Each number is 128 + 32 x the weight over its row's rms, rounded and kept within 0 to 255. Layers, rows and columns count from 0. Numbers have three digits each. The size before them is the row's rms in percent of the matrix's.

# v: layer 2 attention value, 576x576, rms 0.0186, rows 5-36, columns 192-287
# o: layer 2 attention output (transposed), 576x576, rms 0.016, rows 5-36, columns 192-287
v5 103:122184092095184098135176131112153148187161136113093122171151122120117152131118137112115068105137197129086119094161146134164117088110128169226125118101163091121082122164093112189101141181137064159127118191186117085104157114149157109127099096145142102110167104126138145123123119167079138130
o5 112:148117136129107123127063103140150166066121130105126193155078214124129120124097111085130184160120092139154132113138106176179106126125137137125081121101107137122185120123139088099162117126116141080134091062123113126102091118110159124124150136119115109103107136115109077139112162080159128132
v6 106:132130092051102102140124130129115099181117063196089118113090138113177122134075162135173114106124148108083128143134098137120171078112149116092149162103205167088133106133124097134090119077108151140159137070149139162111124068128113062102123070164070147153117124150070097117119104125083136181
o6 117:102113125105125155118097118155171155089154135111142142139152192109102131125156133143092130255110120123152136098103143133136134181099141163163097133129035146112066114158105129147147168159112098166149080170137167113090151108083184138145100134086173118056140130127180121116138155100152132164
v7 106:144168085127116120117151146134174160166157124073157085166151124091052108113114106106160126079121178142110170127143116109226084126186127121188169155170161146140069098176121117157098135202129037067123149109101110110120190149076149177123118176130124130150208084152132105154168134112090078119
o7 114:132146138178161148137112108123106166121131152135086174127065197113178091151082122072124163119135102143126135126137131142164123058089175114197143096087146102126149154089155145096164116081153168172135153131109095112072098097128122150124151097106072086107120157100151083126081132181154140120
v8 107:110122129141067104115189121133148133220104082084170085161157136128103132146173175161158100112122135153123109141140105117081170130118117175105102136139112101186140077140151118105118148067049167137086107100116098144107125161138187139138106115163182067149123163177159135130180168146132120160
o8 110:107161115109164205124119137111125111082193198139092119129122129143113130165106080141131169215114134123153186197114143120141081088134134117151115112114168161074114138130115135153093122130174131117193152168096163073090093121174042132117148099167113192143121089092112116139066139094134178085
v9 115:147067150169146047151177133131058126149108176167126168120152111114055110085098194124134121158112084139153121155085130101154104125161103130078131109112080118104088142162133157157126097168093106159088150120099096159079131140154074136131121159121144142142141088123133141142120181117207165101
o9 119:140170121134113130117072113135162143177185095125151138148110120058176176196179118121090153099128154143103111112191149129121125085138120107167139183174123130129144179148101086109124134059181172181117140158117171082175147119109113138133117115084123120105147112157101092096114136120106129176
v10 111:107093117157152156142184167059140113138132128121133184127137147129098110128184151102084120144137145142146126174142145149167059181110125083172113166152170112055121112147124141137052122123125146118163135131086149141114125105060096112118152161137152150138087117139231133100099149157186144117
o10 118:165172148138122119138126095161165139094086076103128138054101107126124144144107097132221155139168112153115124144107141085100154055185206161096109144113149132115198133075108105106175123108179151117097131167146118134139124175154058169082110100146114110143090118152063124127184130158083161077
v11 110:115087084167082135126108112157114113104154132116079152091105101146109128103143180135104133167160121110107145144099143143078128169164115087098084111131089153142171092072147152094206124114117212110166137092127119116119073130164142093145172111133137127183105186152174121159116137137140142161
o11 114:126122153086178158119144152078150133192167165128135105158167137127164130137099081162118116144167161163136113187137102141116112092097107129095130124158205115127094117137135113135166139130175108178137131162139157092185179109137096171101134131156075120112170089138073148126113120085067134142
v12 097:168136133122117114116172134119132094061079136099154180138120154111049161080058181148136118163115156063125123083133160111123114183140118108084059087072039129123097054147153161129108137180105154114151116151123163114105092162115126110118116118159122121136120105157200131156186137160186084093
o12 104:141153141122146133089157161149139147235118140128154143090102117110152175146179072104069113107145123186150089119126134121109143055112123141096141189172184109181134198113107129125125117096170149146106173139157106099171102130138108161088147117150147141136100150098085113110109078146078155141
v13 101:133171145168131018165236165093092155098137078114094053128125147119086092096112089156178071112158171159150146096116105112164074143126143128118136151112111095112118121166141112157168132194093118093114149164209134140088141177156145112132126098125106092115190041152131144156140124132173186101
o13 113:122110111111122141114012101148132165137140143181143135197061123107153142142122105109096169068111145149120135120151158162160106111098109136138096103124107105087207182145133072080063088084158129139127138117081146085142084105155103158132098173136117164163065120134092092080065178046110190145
v14 108:158132111042101131155091173085124129155107098125141115100147123134155146092066143108198076088118153136070115151131112109180136052158161131154090128077210171125100007157098096107131112166094138100146092101187167132127134142172152107114140121178056121154114129149066101133143130071096119123
o14 115:126094125138159177115178113184148137184109187090117126128156177144133118116154153120056115180092106116149093126116138118110202177087135141181136144153045118124063172094158148160104136114099103170136110123123142171106127138103154099177143167099178136067158221109201110103117136217161125108
v15 102:159141165148134093126090115175123166042131109095090138116169128148115167135105105118160135127128146069124127125085136150157086191145138118077102086110149129115145148095134118114165104155128176097182162117194151158118103120093126227120120056101136099137179069141130131161130117109122115140
o15 106:087073102107094153107237177130155186197123159165165112136118123109131113114161151110102114101091177124129127077131105136147184097087106102123130128086102082171120136103104154099125121103126109174093156091098114157132126112127125101083139163116128182199094175102151130090154114128098134095
v16 110:115076082151071131111126145106153142146119073160121129126119150151190128163108153097093146122097129145114154116108086144107176197138130123086142157166095163063149127101131188050118128080128207125172108142131128092169102087117134171140141196150116141175067170120134125104099165157150164217
o16 118:147155122095154128130089127083146065069130158134128133116093150126051111139134129154125123180157097125163148118106055169111092064109091165193114136125155141164078068106116104211208133201154069099106144097123098109150167129151134112094075108134116067077198107138137124143167139126118065144
v17 105:121111143118133125125111141124165109146167111098164118185152113116085153172113168115118133093140118099126142080122125181098120172064167164124149121137050136084186045113152102127175119095120189166156119110103120160145114145109153136103153118115162134084095145186137133119207147129138148145
o17 113:099132074142152192097191163164149125190147210135070123092119124144150123137177049180161112159105170130162171240123159150119119095138092148085091123119186123182091118098166163152089121116141096084190170142110129135063132175163083119117157078170146154145125161085181152120084135107139140090
v18 110:169169146172135152111010133148203095105148143109080125119111200125101178186113096119121190123086163151134101132105113124097079193169130131134112110087109168196204176107150120134136135105129130138137126099095131101126072146103115124136132098149145126172107179133166164095067155119121131107
o18 113:128086141099107126138255146111110096127068118121157136143188084160141085079085163159098068135152120086118124140129097104124185145125134106086098135121177099119102084118129149146126132124105146075156131185156101150152145084149126128089146142125131123136154068090108159187164102151133062125
v19 100:113135156154193107124084110127171137079163075166123121185153084097155128145112029125175159146139143193120109153092117123091113109060150129187105116138220089075157138089143167125164149171181125159141132194151110090155117087101121116148119157086155175147152094152194137080121117143129206161
o19 108:134090103137039122137177126134105170121078115165115103105128153160123121084097168126145126114114135076146178102147088161122139178141096163069072116129091126135189066117111094159111096108141108039113156061089141153126148127181080097121099168161116083120132163088156150114162137085124128118
v20 104:112124117160203163091128150148152108083152122147086133128101080113194118118184109122099127144156101165119105088123116125111150111088121103157180121142171078109155174103128121082222119090152158134090109123124048137157113146136146125106148125100162124089143105131108129105136135169119211108
o20 110:109120144150049100154083108134081159103122073184162064162152128110139115106077134135211159068147137115123142180137123151137085178169069142073078078125104142104197091160143093119092092128126089092108142079091196132100141111142138109139094154137070148136120148126126153110122127044113109124
v21 103:157154104198159110130100144161117126164129195138107125181130082122073133143122097169130188087116097150136158101125168129074145150053145206172170148135155098112157179161173091121086132178144137124070123138057130122150153106080120177152090105151141076167122124158129132133111126167134124103
o21 114:143150089106138126120135159116075197083157097130100137131069144119180152147174097111105137118168151127152173129142114167145077080149112083083097114129122128135143069099127141131149101089140178113121150099108091091132101127201122139100141087092104164114152145159095144148073160060137113141
v22 101:104078150205157131132099124145119113134110207167072213127114098132174076177180151114064093158143117140107132064143125128120199159091107119169168120089142100180183250156126075130159124115127136172116118159131102100219146138153086128168104157119167128093103098105103110166091135128154135130
o22 110:178118105152081097144118128148114112111153100118146075161120108104120119097111067163202162079144151115116109201130094159105075147200111119095102098134147155126199075100157117129142121117139136049127170061120140141090156120126183073149159089123106128130206123173128169109136119082104056094
v23 103:153074124083086082122128105155144120139145129140056145101094081135096111086049103150145062128151099050139116142103155106163161127120137159100094100138195139091092158118115136149123124144060133155150121162162177095124128135150071094142117088145074138103154086162099127147082133088124128141
o23 111:121130147089126176136177093114088129203160138150182151143139218078113143127167160089096128175083167160149110077161132096124112111110136127143147184123012141114085118147091103127180125139141086186149116106134109213111084097134153131128116175118185148122132157107148076082158100091119131176
v24 109:101118150157120085101133146199121111136094106137054162173124102117187114149116169170114080147107075084147119058152117121035216103137106128089154101090113119090157194087153084076234145076161148096152148156185122136149089137148077146145144133092069126133067131100091109174145124088094138160
o24 113:074095117101144177137109116136081138175158153143192084140144116093089186124142083146185148162084170121123090176141133104181093153103062151095126119151077168120095125170132151145073130172105109162159140064114167104084118108114200113147096149121195199129174157153175143097092099121117102132
v25 103:149136165075141096095147136067126081103155149116170139129109073128064139144108150159177073114126159101120138069144144149146112106118150126175181113057138126179170103120127170145169148166110083179182144079152106123100192135141079149113102092152154149096136138160116153130048136137098130062
o25 106:117097121105104134110158171174139136168144133136112111113117105122170135095179126126121161151073129104131120117111184117096116202162107124089053151160112126140106106188165117138086106082133128062126124130114119189031141201087152059113129122119113088079096160105156162066157108104210132179
v26 100:158120140151107141143133160158113135074123101070134168062107175130122126119106166119138090153103146138095152129142143083195072127221082150162127154105068156139076113125086156173125126124124119105118147150123142179111082174124074076120102137171156082110156119107094143162097181104167151089
o26 106:131140133134169097122111129118131084170142129123127139143150033100101150144124127131118115083136131122116086140135197113146144101130166098154159198130179144121161220134149113074083148126200199193091157186145131092144124128113102175125148126079114162139091078153104144122101094178111127125
v27 107:108098073090114092115107116097139114093136112135149159135110117141088135103090186178099132118094192116075158067059154155152108154148156121113132102106053131132123085150139092102118114144104131132185136177082140163096131168178063049108139119097094138150093103159153159176121126125122096184
o27 117:107091131134143159094169158182127136255133155141126176115150121120139158158175054127123065131120112167149098140151187119102136081138176138108139179131168116206070157082167136128173118120168154104155110113135080159118166136091106140138143109110142123126150132122142142097144071165151109128
v28 105:116098088160118107142118140121117102095141158131116033096125198133139149124115115099179113156131154196149145063153135141105099070132142132176134132150160151200137184193140141154102133140112097158168146132145146118178102113159133179107161181096108155085181156076092134160125108130122181122
o28 117:145097142151171125139103103110179092071145160087171184132115140111101124139078097109063149090122083140088138133136090201141092146092123129098147115110062148122077133081153118108142123153154069111137107074138095113160114142139179085109098140109153012149095128123155130132162148100134094098
v29 110:150171105138163073137116135092120089079130153129118159117083096119111113108190151115074121136137182164079142142172152122202136089176152155208082078130157114123115166111133061205092132196180098161125119218119129107116131172175126030114123087132082140111121146139137107146079096127118129095
o29 118:159090163128097109134118110163150154142114101124141163164167125133127084074052084112176139068100120119113105120138126100091166166126214096112125135116107139113213158128130111065110107090153154082129091079155127168111136123096146152135167169114118134096124140133122167101158141146151151130
v30 104:135152149117184084095137155132107107107134155144107190091068149135086130119143135138137114132133180142150119111119097090131132062109123132152143082081077146194092146159162107171154157141119063132100107031099166127130135159181109079099138102101111138137112108123108148175095158107099222104
o30 106:099073125116068097149146130128125136191170082135164160165174102082138112128106147122069066098097140129119057116182181090133144211177132116109121157107131173092121162166139098088085146107132178142152109206179142087134126086101178154148151129097161165146141068140148142099154129106116101164
v31 102:177133079122080209123061147126099139186116107125146073160179133104181144163068127104144163104147121103143106113097136160154193158118117139140114182144121153156201093107124104100127136107144181096152089041085148102154133106098142169102144186176130101141156167162075115113121131113112080196
o31 106:131151109157210139114246158107141122076141125121095136090124109133126144147191099155102084143126143091133198125121107139130082090109085086129133114128133115141057119094136222164168163127100133141172157166108102137124155120177107106130137046089149117127131106099210150143157124175130094094
v32 111:144119099150119173136104086128164080110134113137167128124152179113140143159157082110156161136107174159148140124134122170086113117125161129160080200135161146155178119145131153096099142077097198132170137118054124091210093113125111150121133068150190135087171170099147125086082129156059105076
o32 121:136146177104144164131209119114116111045100137061120133091164106173080135083095144152123119178166102104151131194111116134131123173106117145059110135122157137116098104126134152160124139150090110081153102125140107133098136132142138112099121141105138077141123138102102137141202117128192082106
v33 113:116121091072118110102190131071179092131150061088124128135113122113200102098120150112107120069142160094096093097136135161156132086147136101156122137121117152131097114133130103100144146107148151126214130204172134169100161120123172056108135105113085125131121131139173132125163106100096104181
o33 121:116105149111157157125069094146137103140097233123100144119131206178061101126091081153145119186106095134160135131101129142160146134051164173125112126102115141130080091117156139162142121182108078085159098089127101160071124150097126123140142135166165097103125141105155105128136132154133140113
v34 098:148110091115116125134029104154130132133132087122186128135140156144187110156119105111126154123138087121095126060150118123115113097113140146110148158137024131139121164135095158137128142113198172175109131094143120095104115129163092186132154091115071141135129181104138156123162122121135046155
o34 103:128085100101159176109230184142137082192134172069103134150169105150123112084132209154096060102088147113120109139118100110124173167136112125094174129111198124181058109149122142150125126116043084080180104139138101173122166136115173085131180139143157068122142104094127153133118102201146128125
v35 110:140065132188093132152080133165084128135125152146118068151153070107121131108135180119114134134122064113094123083111134171076168170161121162063129126157064123130163080115100164121093137095170169103113105139138114149131096177125150183111121209092137076114133100155139149161165098136152132173
o35 119:144146082161180148105148147112148127144196153124109133109093134081157146166188054140129146075121168148142170177141076148123094056126093049154158112099177093138084156081149137134173114134179133174167170109098124114154148131172072128136150071150092142133162125126152141116118141137080135101
v36 106:121173129085125152131110113087156124158108167168181099155092126135233123184167134121069147106136139109108092121140161135064221122109091144180146133133202140152194061128149092144122149103175152168146131198174113103184089092084127118107113129142151154096087213118169143115105150152066135137
o36 116:156107129123145138139105165126111145113126153077058113130162130182066139085120073170211093163098088076148165153099135143085102162131136142110088103139071156109112102131126171153150130202066102068116110055115124138062174168170106104128156134182103067088148122112107176134154112133205111159